{"d_model": 160, "n_head": 2, "head_dim": 64, "d_mlp": 448, "norm": "rmsnorm", "norm_place": "pre", "parallel_block": false, "init": "uniform", "lr_mult_down": 0.7, "seq_len": 384}
Each number is 500 + 25 x the weight over its row's rms, rounded and kept within 0 to 999. Layers, rows and columns count from 0. Numbers have three digits each. The size before them is the row's rms in percent of the matrix's.

# o: layer 8 attention output (transposed), 128x160, rms 0.13, rows 102-127, columns 0-79
# v: layer 8 attention value, 128x160, rms 0.109, rows 103-127, columns 0-79
# gate: layer 8 MLP gate, 448x160, rms 0.146, rows 0-37, columns 0-79
# up: layer 8 MLP up, 448x160, rms 0.156, rows 0-36, columns 0-79
# down: layer 8 MLP down (transposed), 448x160, rms 0.0354, rows 0-36, columns 0-79
o102 079:465516524504512499479548496465536510493500551516483503492518498518492500512485494490553509516468503511489432555514476513483496480477476509514544515480452538474513514472509523525481531538519515503472499537518453465478468477496486486511533521
v103 091:509532481470537490443517510458507506495510501495487472485456491496483492510480540514482536494539478550497440554478439464473471507481502497507505479494506530483492527482482466499510520495515492488495546477486483470446509484507534480506493495
o103 089:506502522540481482471527521525512513510518482489448535552465487506501489502497487479507479456463517488522494528494525505534455504516503455500491518435502521512506489533509469508483509426496477498493505477470485510535512509496496513539494468
v104 094:503489502516527510533445452511510521454523515458525509499509499486512523508520514471478516535496460495524491492513496526501514549475450477471482525548493507468505497517490519524487504515509512508522506517509476502496535531471446473485501515
o104 082:502520483453473497472469504488508527505529506487527490496509474546511522494486455519501487487510507518471509449559526520518495484487477484533501502535535522484491470473507510458524512521488518507505497494497512519474508487472554536515497499
v105 100:525511449499468541531476531518497517547530496447488498488507497492492512497533511507518503483499513507489477501472511465478521485517495464476528511450525500495509527500505556464524453490497501494492524543492474520553507458516482507491488500
o105 087:489555525510391436510476518479518514492513530525486513503487454522464523470488503497523502477539467487484490525514519483553479490440516471481497506523467507542475501532474478515491482486516475472473494481561486478495529480485519532481526520
v106 089:478532520496499514514523439487475479460477504497595465513482501442538507482493486518462514489484520516527523492495552516452517502503552512533527523494509496478491482470523489474526512490507508490488499481491473498472493484510525468463465533
o106 085:484464498516523521529483516477523483466511467542467452497516515503493485508474514457498504524516493508514489473509452562509518488488500478479503505527544484523524486477497473512471521528516448509532497521476506543504470510500487491519488503
v107 094:535510487538500486498494483464507530527482482509554504517561477504471487473528540503500525489523467517499492529563494546511462511479527502518467474509498527524490536486502468497495515487519492516512567526502456518466491485537501490511519496
o107 086:508448468492432499492513515514494502450498440489452498518447539502519438526522518493531510483467525524504481505504549478493463475502497479483501526503519489486501522479505511451528534477519521519505535496493526500457485500527473488451481479
v108 080:469524470480505493479525515507473476497495557509493517457526521540443568492504488513510500494518501520485528464492482491510521489480487555530498505526529489499509527503548514473533478527489498457495495484512484470512536502477516497511491487
o108 080:527473547513437530503498504484532497473483511484501520531515515499533503514490481480490527515532541475483535536465531504531465479517535472501477520510519480479544443484452535492502462441496490491505525507526536487500530500493521519500530521
v109 093:529542535502524465505468497501533482498528488535515491487522517515548508491518477488510511502485508474517494463486496492451476472497502490523495501500498491523488473482489517459559482511451492502543530481507519511523439509550476486484548534
o109 088:493461468482494515504484510460495493506464525494534493495480541529465485497495528526506494503549508528526497495495549524471549505458558521487525478539529482497550507467505505473503499531520495498490514493521507523473506485488519514525471540
v110 089:487515530467524534477487499531488537479516506520512519470529464493477531501502470462495488530523527499528481542508527503518550511501526478531510515500508514483467535467479512500531533518518501530500476512489517468542501515526476490543501526
o110 081:439506494455518488589521479482505505508471480507521479480491501489501476532467502490480491479517495453474476502498511492475527494519481497475519533526493454503516458518492473480475489509545499501501468461512493534505478498459472493480491502
v111 105:489536499490466499487526488497475502486524493484489556510484506493529562552457519518478507525516476529477493521490494467437524479516528496550523493520501495504477536506507467483505528512481517505492570516546496476533517511502500494514494505
o111 093:457495537551525497512502486492525488527440525461498503493504484493473506461482507480509512504519502476512482445527494530531507479484531494508508491542538498512496475435464503520512491466508521446465516487476465494492535486533506480498496507
v112 094:528519483486503457466489503546515535505465519478470493491529510530489505494513523468514534482562440530504522488508525505526491493473462470515454474516506434513455510501505490496526484454492493497504496503476530542511510476482508454520495465
o112 091:463531521501509514461492501486501517521458535470470532507503448492499498517498468547455468498517524488528504481471518477495499545530520529513525499497537505497532492487486532452492481506482554506489468505516493511506477490509520505496517468
v113 087:452518479519490473520537539516535494503450475517535480495468564443501512480471556494532498496505443502504548518530529537504487481500461463505521490502497476520503525492515477510485500475476449512486518474524485486438540479523543502525471509
o113 080:534526538510522509495511459493495488493519463525457483507506536501453517510505522521540507510495552474533502478547492494479512510570533478508523461499536532585477503459494497511496513528492467512533510516480501503526489500460482499469500466
v114 089:513498510477493536499491529488467435485561476472505510487491505470495506504506506545495494484496437515468486536521505539537503475517497511497513491481540504499479507464492455535484513506484465527494519500519507484535472487511513452554531494
o114 087:507486498516499472521510482537483549448502469516486493478472531480520514478477524490495498485480476487528530490479448494493476490506481474516510510490499477465530462498474482533527475535519547457499505500453497544468466530508493481484539445
v115 087:519494489493474498526509493505483456520461510492522479508492498440532533537477482487487487477507455467510506537496491532496537543503486507488457462470479461506516499494518471540522515501511524447468516488483515537523531479525518480541507539
o115 092:514516511453491476449511484503519483482487498478512497431511493533452523491505495492508513511526540500483526509519502473507478483458543500505534537527538510455496474510449516475485456503536458520539467510507514491515521509472535501485507445
v116 092:465463521453530526487448529525490490531511501517536432513525500509493520503473454517498499468491474447556530515518471481491556539495537501506486487545502494468497496489500452484522478481525484479542487493491487497496543473522507477514499486
o116 087:533535435489531515569513489506512489496457504451492512465499495497525543540457524513475505539501507506477465493494527497510473524510486489476522554505530504556489488535484558476501504529485498474504497474459513497502512475522510520474523518
v117 097:543452519504473449529455467493434497501509508478486504462450526501543478469518508521462502515508527469546514489488511498496496486465470485515473472498507523495444458529523501504527542483487497524516541500549509510527460465499500480501494502
o117 092:482468465516481448454488551486562518482519516500508496505522498516491517475469497475524482495529505483510514479471514517494465495478489449441508503464521477505491525471501483495495491507544458537510528487487498559522545492544509521465533500
v118 099:528506521506470515459470511475493441503499517502544508498446501490533502525530483499482462502505514541472501456519494549493517504484509534492519497503526522477499489489522529529525498557482508497506517512530514487465541466567482543508488509
o118 090:479464524500529455477577494548531527497540506525533478523487482526508463480472528534515498499511517508529521526499529485474492454453516462488504551497522449527525516492485468500489529500490513485481475469506516487533471507485511506466491489
v119 099:489486549528472490455522462441494499507490479520493552513542495502502516451500505477465470487493476465479485497474490510500504421514500535503464493526479447467497519464545532508490490481508508496471488502501479510480492504501497509512482492
o119 093:527475501490514474499490491488499496481495504486509493467477485479509452525484459517471485501509524530530504527500439543478479531494498497469517487524485467489529493512508471476510487538508536578485495494473510495530530498518504462500544518
v120 104:470464521462507502504539521508484467488496468470502514476531472504491524515505491508472502539563478487503524434524500486448502512511471528493511498529494476473580536500466519494472504490505484537492474464469489476477491503522481503498483487
o120 095:496495501487541482522438471528472491495504503483457477503491501484494522484482450516523472474457489514499480532499468520518506481515468488523487536537478469520485525513523509497551520483522539465520496491525495488510524483447471526514482500
v121 096:510513480495468502494483464484512498486440492496500513595494477495546491540523490475512470550517516473491508496454482492516526504483527511523488518533500474491475515515469506471503476474514525499485534501510471491543534474462529517505526503
o121 088:459493513488483507499476511506493509486544566511537504486525529515513468476515481507516483511515499505525517475509511486478445527484503491486510541497533518478510471522517495523493450494543524534471474501517514489467510532491454492512448484
v122 096:476475502492473511500536541534553512489513505525501520473512529479508477520517442527509497522534506461479479534493456445451504486536484524551505514451512509504483497476498521501506538511523508508533476479487470500483513483508530542450470524
o122 091:548493497510533467564523437472500502539480559472504465499479503510477499533484543506489487505490521525521505520476490516475527464536551479486513501527509488529446528499515508483505501474466485502509518480522491478479535470522505486551452474
v123 092:492488487523480465479493488529501474461474427453525513497475498483461520474506513454500514535465479487509486495507485476492464488525472498500497474494494459528465475506464492484486560516513501530507501481476468469508574483489509540516484513
o123 083:510514535511556494524490526463505513502493529471518491480491492507513474472503474516534462525457526476498496510518468511480500471535492490508499469561465458541470545531516541485501497469499495500514513538461544488503498497506519482514484513
v124 096:530511506469481517474482505514501492524500542495500490492499505534541503484440498523491476518547487496536477520532453503536498493497459484507480507480528526547472525446473527501532410506505537487535519476483480486489490507496494529486498501
o124 088:477493521530511493522511547495443530537527516494468502524521490540495464530523493503522508483478519528505499507463514473499514494518482442478475491473495501426491478514505477478513464463472425479483460516580496512493540491513500495544500481
v125 095:489498427548505479467509508504512516460491513488488500470506522456435527469499490499497509466497512500496516528489496521450568520458464510469506449516543478478468446521507506473468501527520498549474497478472522522477483519478518559532504481
o125 085:515480547481536501487495520513503526481527508488519490510431511526546530516508571473488509523512546496473484527515503514529488478524472503542498495505459473466516517489507533494488508480520459508503527540485476484482504514487481510463481508
v126 101:487521490489517484494512474518537534471485530484472557497465504446535490497518510521475472477525494521463496470480523464461509516486491481487511505515534484515532477477500504537492470490526467493460481464483521481510494449507490465514520584
o126 098:511512509486506485493482512484519461526530475518517543518510497486493514511493482465525486521503504466532465511498483478488533429505492473523496486506502520491477530491466485495482530494515445520509475529502500514461491524489476509550421441
v127 091:540490519472459454492474506476532506489461511473513503496463525520524510521515469538540497479507503501491529504485499513461486498519525502511497526471473486502522516479537497450543439535500508582482495513502527489493492492501477484472514525
o127 082:492527527510566532464515552508508521511490491514500452505489508509485553489492516496487520501564505511531505504502549439530542467508481504518505469466527501509485478520489510506505474470490474485491539497505486508520544503529493467540483468
gate0 105:460462470496458466496512539504535520523543467503494484559549468509547492496520456486508522455508489520531528516477472484468536527503478515496496482471503518475516519446521474480488494480458522518518484527462511490478528470516534534503505486
up0 106:517534531542504450493501510499487558520520491508504511495462535466483513528496494481513474506467481479537513474510511516501478516474470522509497482489516435514525483508505516499511468544484512520480486518471499500523461522503547494419478485
down0 108:479515495473532506530483473508514443500479473494523494448505496478477447485502510495483501513487463527471501481492467494510501528514489492415497509469466531525500525514497500491538565508501530464476483506495494530471481477505479487526473505
gate1 105:471493507496506471496489462480511503489484469506489553462545520536491465543539483508498510455510497524505517593509490489468474507517521499502472461528529503470432522492477506525508470473477540463518534517463488474505488557491464497489494502
up1 107:512540558469514508518467516518483499483496539512519484525450483473515505528506467475494492512466457522499487501507495484481532457517531495514521517465553477503516506526502535519500503519486486529488466550494496477502525484499526477466501492
down1 112:520541488524510517491436514532479507496466517484465552543465462518463492500529483513499468475485491514497502490542513481451473500553534462555508493516445481497492533516460502510508478505535482480502520506459513519511473515493489568549503522
gate2 096:483512494519472527502574498525535470514522515546512562470484455507497501465523485494532494507478501548534486505483469519521486508444442531525497489513541452574462500504466469464494501522530486490482532498520518526507509524500508500503515494
up2 103:535470481482522503503487498507501539492499514505489548455520495494509483458460504483501508457487501510480505487495553510456459552499499473527550564518537538489538517514528475496526490527521514507519492520560493470498510510523481534469490453
down2 107:518498469459546483476473512552506488522540505444521518475477497516479525476486510502492500507498498471502532501521467515540502500512491506455511507512489542491485506507490498521459524486471534493478477503485535514466534472470556529494504472
gate3 092:536487494524467523455470495477470525506506539527472497527473497505505564485497546471514485540511524518470533513497482492451490479548535501482481503457511536527497499486532513462530490487537519489504453494478521494513479551529488493514510516
up3 084:487464528505505502516556509518513470463494467525483472445473470512493488512481488503494541506489502513565520469478482513480488496514539520527524507506488478460495509494502542515511464504502495545548492480517484451514502518505498515483492509
down3 094:500510519471453503520502505488523482480498457479483535487527499487514464496504500476482511528497440456541464477525541522526532519499492515475473474456529519516501514508494517511525485570481529489500510499491508492445513534474509528487492518
gate4 101:496496499487509518471475471529460538457500524500483468481489481498494461488469496506500490488487477504538517499508524504505468473514518491524472516490447531488468480545515515514504461500465471489535444485505505455510509485504495514511533491
up4 098:553502487501540557479515532503479487526499493511543458486514498548511483473502508536506511479535443553494471516524483486469536474541504529479474497518468521512526500469498505521498519501498475533503553478489513484503474490462485470525504474
down4 106:465503528476499536486475447513473491496517494474521507457451514515497491504487495432514478482533503546507473486481540506521504527490450503446513521452464516523495498525481509510500473532484499456505449447486439515477494536503519460515508500
gate5 106:507529494512551473487495490481459530493480496506489476501470442500534497507517502521478494522460534543481505501515494515501506496532493506472481456492500442446469506495487488486514506519514482495486493554487508532528530554478510506491487443
up5 114:456483523506474475453484528520489450498449490471530487521516479474535468529501487484551512521513547466521469510515479509518527516472467501504484526556448498492502489505525494516505523523464485479540527456503555494536460484489502513507504503
down5 101:502492538523417479507514509531522519508502533529505494514506519502539444499489515496449525520476491497508480466498498454466502491495484474503508531526517510467536562510457477473506530472524466521481519450492535514479456484539488489510513450
gate6 090:519524516483507468485547508506549494536488491519564485525514516508510505526489501493468478491495503491474508498483479505474513554503503481500501523495491484535531510520511511520457520513482477514505533487484512511513478527509562516448509553
up6 084:533506537487530526470543523473487505498485517465458515492478468507488517500441513491487547456470487508487525505527490497496529480528490512540534504550543491512478478489495516531524522446535508503531468510477523515534546503493530518548500499
down6 092:513485490522495449497528464484479539489458507492554497529475531515507539510496528474452506516528505518491486512523483493496553503528511466459460484511514504453526513508473477515479496524519505471533517501484477508512465494468433479492504566
gate7 098:507498520536524479530490532461504510498475510453488497462494501458501512503506488463503459543559501553511492474462569491487460507506497523500510511526532494529443462489530528517484470452511513525500511502510466528503513469501547505507538471
up7 094:510531485490491483460557492465462548546487474523474503512531481490468513478581546488509492495568471495563509494530435517471464508500483460506502493469489503494530495502501494489530507497500499498507513487524498517494474516485487499484520489
down7 094:503499529519527504482477536478482458492529514467501441534497551475519504501508501496509449579514568531534513454469534523498519474479541519502498537526519549462491520539510497487450476504496487455495521516524469480521516527482507531517478484
gate8 095:525556502539527443508503543505491526493488545513444479500486482470488540490500452524521481524497502507513462543474505484518491500471532522518487527529480490506516523487554459512514512474491543511507487528511491530505474471522458526481528521
up8 089:487573513547505472489545520534516512519510512552503478490501512469507526475498476527531462491478480544496504564504527485524450509518528539501517547500570490498524514493532484470514501530523525525493476518490507539484456479483532491505538484
down8 088:530503481531448551475538529506521522527461522459475503480498508537475550514482496517506492524547531515500468513522466533510510459500479490511466469497437487513512494473530495536470489503524559507532495540451470499528435482487539506473503541
gate9 083:501518499472473520488490521527465509539533525459502481527547502460510529487466508499494480510545475499509470486529466535521495486500491495507507487446530496485524517445487574507437489521493538476482511522504510538503502500476529448490485518
up9 088:506481531504478502468468472466479472490463470522475488570518469484480520521464483475487508516529464478502483504493476469526483555503491517496461547491477472495495514489472476482506518542510523490508505498487455526460533514476501466476497507
down9 080:499509524459512519501502531480475510478549459496489509493511460475512524561462571536527465544498511513495497511532523527519514540548493452465501494498517458482505530502503498552493447520476468537514499493488470487479491471510476508526491531
gate10 108:526518460507513513458474514472552536475483587495517511522530533517515471531490485478493485449487522487494523507487454500432495525532517490471508489547528524502481481525513487493471515498507479518539466480457513468490518495518512502520494509
up10 122:554488497519477542409465483492483533477526526482513492454503513468491508507521496488537516520530530483503484456487526505507522497508535539497503546508483499515504501550468502471477501506501465477481472500477501454482518527532519487495515534
down10 119:519548509480520512518508486509475490462508490488494532546513505505554498498505493477518521476514486525504516503492506494487476523480489493493501544546490529543520496453489495533467472532549465506485523481480523497467517524503520542511534473
gate11 103:516502484490530483487511509488494510503471493522526561501486538549496533476529499538501511505473527501476523528495466516526516497463466508456508498482515526514475493520485518509524515507518533489536516480460499505541510525480534480472474517
up11 108:487470520499463509526473496529547511486507530477503438480484523493475492481488491460511487479545486464509477493489509497532472526497507522520488496523509514501519523536483494494503527505507523499490518558508474495507507519476491511521502471
down11 112:505489493513576485539480511468488475512541498501500497535490452510505488543519498482517504496483481519462495495485547475491513537554498509522510529483483467494501476442513462502530474474450488546488488461543512519458500506515518499489521500
gate12 112:502501498471516547491492508502538511516473505517469496479539455517510510491473517486502460511488482510515553495494557503533496535486489503486512484549483512509525511473540468529490473518520497483554540490497535512511508491514475477514514485
up12 107:474508505500501499486489495519497488524582501494493457501510462482497515518493525498517450527507535532531494488500460469477500487540500500497504490518522503466483485497525499508517498561466497489560521488507499428477488497546506474520479485
down12 101:488494538518520494507505465432495494485501509456491512567522511472509540522466472472529512491512508487451493488496509497568489515533509499462514569477497502501492487483480493553477456472501465470458504507492515502512474515500532532517490473
gate13 094:507480528499515487534522524543526513507455477450459540495534475505470504502458503513480472510508492536464500455463485522515486443499505475495463504539466437470481453479511520513476499509537477484523493475489501460524489515501475523511475502
up13 095:472530540485509503479524496493501548513509506505464522496522469533486527506543456498433505461523515503514463495497532502473488525499534553495554486500504546476477501524500500527509502518508441514468480481547529473508465565489492499548496528
down13 099:486512487457520456461491467490527547460498455518527526522509503463509510478484503494504547469507525491505513518514479500520495463537468494492499469544486531556497484476493523495521467526532485511488494487493515513454481487522465515446504485
gate14 094:494516505492487533478506480524495500505514535517449490475478507500486456504524490487477502503492493473483517493471477456490475483482493488518501504488504529522492496464496519495467520536519564525537525475484522509496484538552546469502512467
up14 090:496545541534532431474528469512488522524494458452523470506477472531501493491564462536504511516489540526490487469492508492497502517501536512491505513513455471514511502483491466466506498480463513510519503511502495479497479485494452476482483547
down14 090:484470533524452558502491512469537468564490495493484445535518514577486513505493526513488488514571523557475500470510485512474479526493473537518481454490514479472472505523486505502489453506460480515535473505478483498522517484497475533439495524
gate15 100:471521472519562502505498463500460461497511488490488550497469471458510494478510572493516515509488478509492525522505513468505491500572529509543508516466511464490483505477536507524486504462476494502458498466536462536510539495525491500553457481
up15 100:501531499535539488518479505484512517500492505538490493516461493530538476477510508508508496486493511467538521533510487477462503459522535484489506489548508496463488494477521505491461450506527489534511505526480497510477471531533504536466503545
down15 071:496496457512587512499520470503483482492509475512511528498472486466490540521505541523502505514492496499471465500448528490540498490495468475522511498480506494510486499503539493481475515480503499467469548492482506487486514514523499498517487484
gate16 113:527501514548458487537465508522511541493502495517478490491530495513492488540492470481517523456490509491476513515481513525519492487565531556495468526564540513448507500485520466490481510516504511542511503474477503501526515504480515483548486472
up16 109:521491483466449547488506505492502465482492492504521481490485499479490497464531482503547496479503506475535517550515491485500540496540503486484533482476517478514556495498539476503505485491491442515485523511486553493538558500485510504525506510
down16 108:527489477505491512456467499539488532510516427502509516475475470472479542479503497487482516484527502508474531472511510547487521495496493485470508515423487456479482519469544468502540465501508489428449488494508489485506492518523463514535489517
gate17 101:537546456477453521483535494450531489504493462494497511479495504499530526509597484522509498508527520490501522506531480481537444514488518516509514470472491492474525519485478497459552484472500507460525490510497466496499497510458508474488488526
up17 103:536518495467495481508523525509515515508478495517478565509455520490544515475541510499553496526544513474466492473505496497484488481493520528511512488511529492481516497521460471432545486506534500520478476516456492513507504457504490567462492509
down17 107:487515516513524536514527507500501532510499471490495529495492487439498533493531510526533520520510488505479485515541487488509474482487522525457495455524495532488505489517534522486498493527557457463509504484564480538530490531490491476499484498
gate18 098:528524489521522520500482497545524516516444493519511517435510506475468479459481486481456492484452500526529531490484511525510470509504489508474499491500510565472510476558551503473524497501472495520536494499526460525509500510497455448549507515
up18 099:513545457504520513534506488459527506472517485459475499503477464527524472524496510471460508503496481510509476521483476485528499479498508473526519483546476460495551483531495491485497516509513430472534546488474497515462521502484448525503518518
down18 102:485498527502544505536530495514475455506520428471513491489544514514499504436479508465554532469485511474505487480509513511516494531493508496505491465472492485488546547487502441493499495459517494498512537558460499500473551522544495504505498482
gate19 105:535508485529486537479506468509527465478459497463477529505517532541537512486532483517500528487494491480520483503474449511540509541493502488512448532477468494514522469478512495481473463533478570506511521467536509519524509538507445508483437503
up19 110:497521549513489540506498495534512518509512479489472492521536437493482499504483514498509474500450508500551511547519511506519530496515508503471486530494547500512490500452455559487542526542509456507499500461502489524562538541469489536519530493
down19 111:541526506465508534540486530503524497487495459502507469562516517522486492500508489466486497485517494438531565477513505497517497499558537525521485534506495518545478493541499465443483495453517487499490496517514519543451505501510550494482490498
gate20 105:476422486488530527492513458482475472526502516459455502508510494533497494524522496532494531529522486512507495449492490505510493486499496471518486475451541506503502498478501473518515487540491521524493526521456535488549530470492476527476501531
up20 098:501497507523504460502541502518516495491520489513502520519505527470442456495472485517525487516501507480549482521486505478482556507492495493505471540518472481553496520540456505498450488502503541493520494492524493445508494535522497521506530518
down20 104:529550520519463507481487490498516484473426456469528498534490538545508485499482517529521497503455487506483544488514561503534453465479536509516526492518473479514512469520498512556494515485435495469534475485529501474533496510537497482487465490
gate21 096:460541501503521459469521532450526541515515504509485543512503492553479530531448514494482481532479531480518525523521465512520541493456496474471467478502544509508544514490497498458529530493508501527525493497490506511536497486503484508481521517
up21 091:471504496491500477515537530456516486480483480491480560490503517460465461523471524510496525460482495507501495482514489497542529496489499512484523478483504499546465486484538461509526511502486471493526500500481530515508513545496474502513493501
down21 093:480503489464540515526487540476486521483424497504508511477512462506531449496513505515505542506459505484529481554526443509544523462480506488520466516502477511490531502494503482434511458486456487508516553481519537511509553485511497495505515498
gate22 100:572510504500482485457448485544481515488541497500467467537492486499502536497559516441497498486518488488527501461499461500552519475440464507478491480523510532519489526518530483532502513546472495476468455511473509526503498507493480462473467520
up22 092:513527494521520519534539533466558522477475526504510506488472497487510503493510450517520538501522495506484489522485527530505508487495560510505538496501505506496497528488489458517455458491485530485456509506517486458503523476467530516500514490
down22 098:517474498494441499508504481441511497468480482533506501463526478524470501503523482499519503496502470498535526522500488451452495526537541488507449522535488512546512521527476477536501513489519493530483508508475561483564483510483513547537522507
gate23 081:501493479481486531483488488489518489500517548527538501501564552488472502474506493481485467457511508494495484461531488502441458491514496509519524521504517520504512521510506520489508428524531488513480470490503496456468516528517480550499512530
up23 080:449499513515498480517507516447461503529498475480544461496508512556510522524473495521491512505495468488511502465517494490476498514512510475507488495490517440505486509509541481510483534492464520551522528490479478486485439547494518507504519492
down23 081:510473505472464509483456481529518494488487507487452510506540529540486520467538518437439446463506494508532461479503502458463505499474485489525476505528521520555496516501488473525547503523557476456510489507506502530520505508505494523487482465
gate24 100:503497498508472547481484474475423525532485513515500497493500538497524564542504478509487506441542530471536495515533496527510502515528455471522461526513523493481521477497535470483497532541458454495497467494477512550498531472486486477491442531
up24 090:459541473498507543504491495523456545511488505474511493510453480476506434470460457514546469532485532501515492469476450486556460454490489545499543505532565557532481492519479527523466480528495483493497473487479490507523532507521487516499490500
down24 101:509462534538498490517508491491437506463513535529479496508456507493495465442504502470484542533491541501516457516504492533500553453450524502532499523487481507463499524492491536464527528504444488483467487532494483460519463519505473464500476505
gate25 114:475532519492476502522504452508485520497518538527492523492486504527478511531506421488521501477496477507477510527472518441477496513511496499433486483540505496511497436475511473467497452507532551471509516489519471478533516466480506445542471488
up25 111:501499495528484508470469471483477499457516491478502521493472475482503475454472541515518476493515487497508544492521461527532530480496483531510472514471517502481529521545484515516509470488484486548499478492496469544493473512482464527494490484
down25 114:486509533511528490465509493477533447481496486479509494547492510528521516462515518520484483479485473495458520501509515441488518538546546510475562512502452552514517461479514485504473522511512520466472515492494484508465548495510479533520467472
gate26 091:506547458496439477491502548472531506553496516485521484498518487520538479507488442514505473494497488467539484482465471500473501533513514509496531475473481522505510483479526461542500472488495448530511549512500470467436484476481476508494516517
up26 093:493495505544505496519556479502569440452482536510490513524531500464495523486475550549481501528534469482484488519530483495530473486521492488509507497518491513483472508520488529540518512530481504500508458538518504519518479487497475526534483513
down26 100:506492498497496510499450506513477505539500504510553462491512536547484485451488497460566487506506536520488542505476533505500470476495516495511480520483485512486518506527544497527507499569456509509534520504546497509510550474498489521488505483
gate27 084:536504494458503492493473492517473507493516486519550493519470505452517491490506472518488483558497510512452463509556485532500487499469520523500504515509453537472489478499496483492485522495473485501521515457485490517475548528508475516493516475
up27 087:466563446480485486533499493528544473492511484489520502472520516538486508496520492540527543490493478502496568505501516481502520480530500509474472504483522508519541518502449559485480527457508528523479518548496530535495484500510524536504457514
down27 081:505508515492490477485542522471495470502458531475481561498570491510454478487489489447520484479462499527518542507474445465482497496499508502498474503530522525477472494476481512501491532491536476512469473479511474499530486486480522503481507508
gate28 104:498482508504462488517519442524540461527515468503477499517537506525500500517521458528511528497488481501500488506477511538522497556529495525526473491467510528503512513513490508480468497487543486495491482442506522479513526505482562538516504482
up28 107:519531506465456505480491495486518488526496465547476514487487457519506496487530487517485436516508477503477484488489484512538523514535494529512523483507531474520495515515512503520506465513516525511516466479469461485485464475491500497544486527
down28 108:524567507496445579472488468492512501546458500516499509481506503537466483501456489491502478512471515457524473479514518476454516474475516501485527498485505481483482516509523510520506516505513524531519502513486491481511439522507463462511485450
gate29 100:478448516525509456521529473525463492531487473465512492535517487461471475529522469550518471461535461522514479487484525496495486485506546504473482522485517492512534555499506496533475509515500537517484517522516525534555474511507501517499519510
up29 096:519523504481494520521517539507543554468430514511533509472435490473478510484510520458498494540515462472516501487505499506483478519502507503481515486523483483527526525511444473492482496488548509479483494500453474475487478486490491543508499499
down29 100:505478489505491538443497467477508479491534443459480485510476497514516515496516516526540465499524526495486537473478491513481509504547525510528480480464483522482488532489508508530508520521474472484513503479510560548476497472490513488525494461
gate30 099:479490451490475510486483483499470505486504514520505526503520456485485483480496476504514524505474484532458474532542477530496487516533509502540537468495510446500571508538481525487519486516467464494517512456514446460521510522477501533499459477
up30 094:524522541495531505464454457486502496468499483507491501522484473520481497491475511546473467511506495473564527535489500504528531469503487532505521520489535528534453495551559485506537559474479515489494485464492509473467532507499448494478498486
down30 102:447511480499540502499473476539505505533478506487454492557530528509514523544501492486517511507508508494503464522508506478515527499469520502460432525506478485490528491488472519512498524482472482478460418500471494526517502467522537501488536508
gate31 118:485498502528481530490528452493510491500490556490509493531554524508481521502499464505528525490523509508512527505461487465453537525484493472507501459502462472487476508509505504516584451527538559519518539512498479490520531485491524512502475526
up31 121:511459465527500495489477481474521511497486511491479529478525497464484520523485508464545506465499491497507504506495460505512552512536487505469494491464486469445476516540536464489556477545515481457472509441494542541502520528499504496483471543
down31 119:503481510493533513492522478488462477486480465482466539494463496479473484519489477552498444481505503516469504499544491527517466502466492494477488466538528481471524508520501491534447475485510479489447464528478497500526493499520499479496478522
gate32 090:462513458509508479508502549461476493531485531482462458489481498533502489510511442498471509501492442477501535541515453501515528482485423488499493455575500481515518533496523535503460493492462501497496492534463530525528476521500495505496503500
up32 087:508490471484516517526514474483531504482496521511485536506524489500531519533544462525463502491529473555492501501483534526519466509536482502526543506511534534471496519505497510478495497493509520509510470486506466518470496458477517473501508505
down32 090:503515514524493543506524557502482471510519491482514500516478478558477498477457489486485498479488512520448512489517520498502499517465479527511467528524476478467492522511511505537495511472487497518461528440515508489496502499464477497478490479
gate33 101:476473461518463518479477512467492538519478506495463529459496489467484512528550497504512509503530503511500488521487499501501504497489534501512495511499468545491492505514454517467501480530506520501521492491550510506519510484423507534462521472
up33 091:510552485511490506483497509465469543492533538482494483545502487464481503496484525536539545486478519464495496494508482484534509476505521494520521474480522501462477490526538506507501494509514520511477532483483508436472494499502498470492505553
down33 098:512517494518463490483516506490473485530505491511495532541493454536501489499538522466529529528469499491486522504470480574495503508493461497519503485506502520460551509471534471563477510485477476481454441483509503537501502463502535466532509481
gate34 093:508522506502571499468485509483505493514485534473497500533513515478534465499511508530500502483468532501501462538468571502508570476513570482520527498521548521502524493542495452503530499490479471512514494528497546498506499492499548502469461473
up34 097:501499499524499546509518525478514504526493484512505485532485521477466504489468529512472532528545521527526505475504496483516493485448482536477489532496516516528456579450503493534486480510466485531530536459488533535484496500487499550525517491
down34 092:474554480569412516467472519472503527502479504507513505521516515562484487512538480527487520513478516500513536513476500461486501496516524511492480479483483494481497482469508514518516479496469502513480477496513479464483482499505485517502491474
gate35 102:519506500484487485492512512506493459502518538482530454514537513505479474499555490508468540477519495505501510496483507538474513530506474473480483521448506493460446423450517495487477529505476516492446498453513449540499524530522496503516519502
up35 095:506472497490536506510465477503488482538489528540527501522528502481503536508505506488489475485500493517549490518507515509466529491458549488517519493513490499464510493488493474502514478528518486495523520490524500488512466461494477516507463513
down35 100:474551528491437470521467491487465472519504470497490537508473467506491510474535490508506520514517483530524542447533466523479517455454524498476520486492505483477460467490507511502524466486516505486498469491509504487537466503434525507490495494
gate36 091:471504508482493494471468448474483539542501466483507446508521491459467530499502498490490514485501538489508515486484486560515457476488495471484470515450515499498497500519528536478543530502480487456474496496486447486537516514508528535490515514
up36 091:513510483490490463545464475475500472505460505485491490471476485496509525486423527526514525484461474472475526472441494524519516463516467518493486467518523506521504477454514480544491486488467476475480536489497528515517550493506504502476499481
down36 098:504497485491507513424527508488494515477431525507495530525487471504508520485502516501513510484459518520505492537498528466504544488491498547503526491540490538490495486485520463507487460504498504501497446535486508523517468503483472478493476550
gate37 102:500478456518507498479523486525519496492486510509498519514510517508475537525527448461483453500535508509476465484480503482525502560514483530530525474478474531516522492461532489513499494517492480503535479492516484479516501510450450516530521441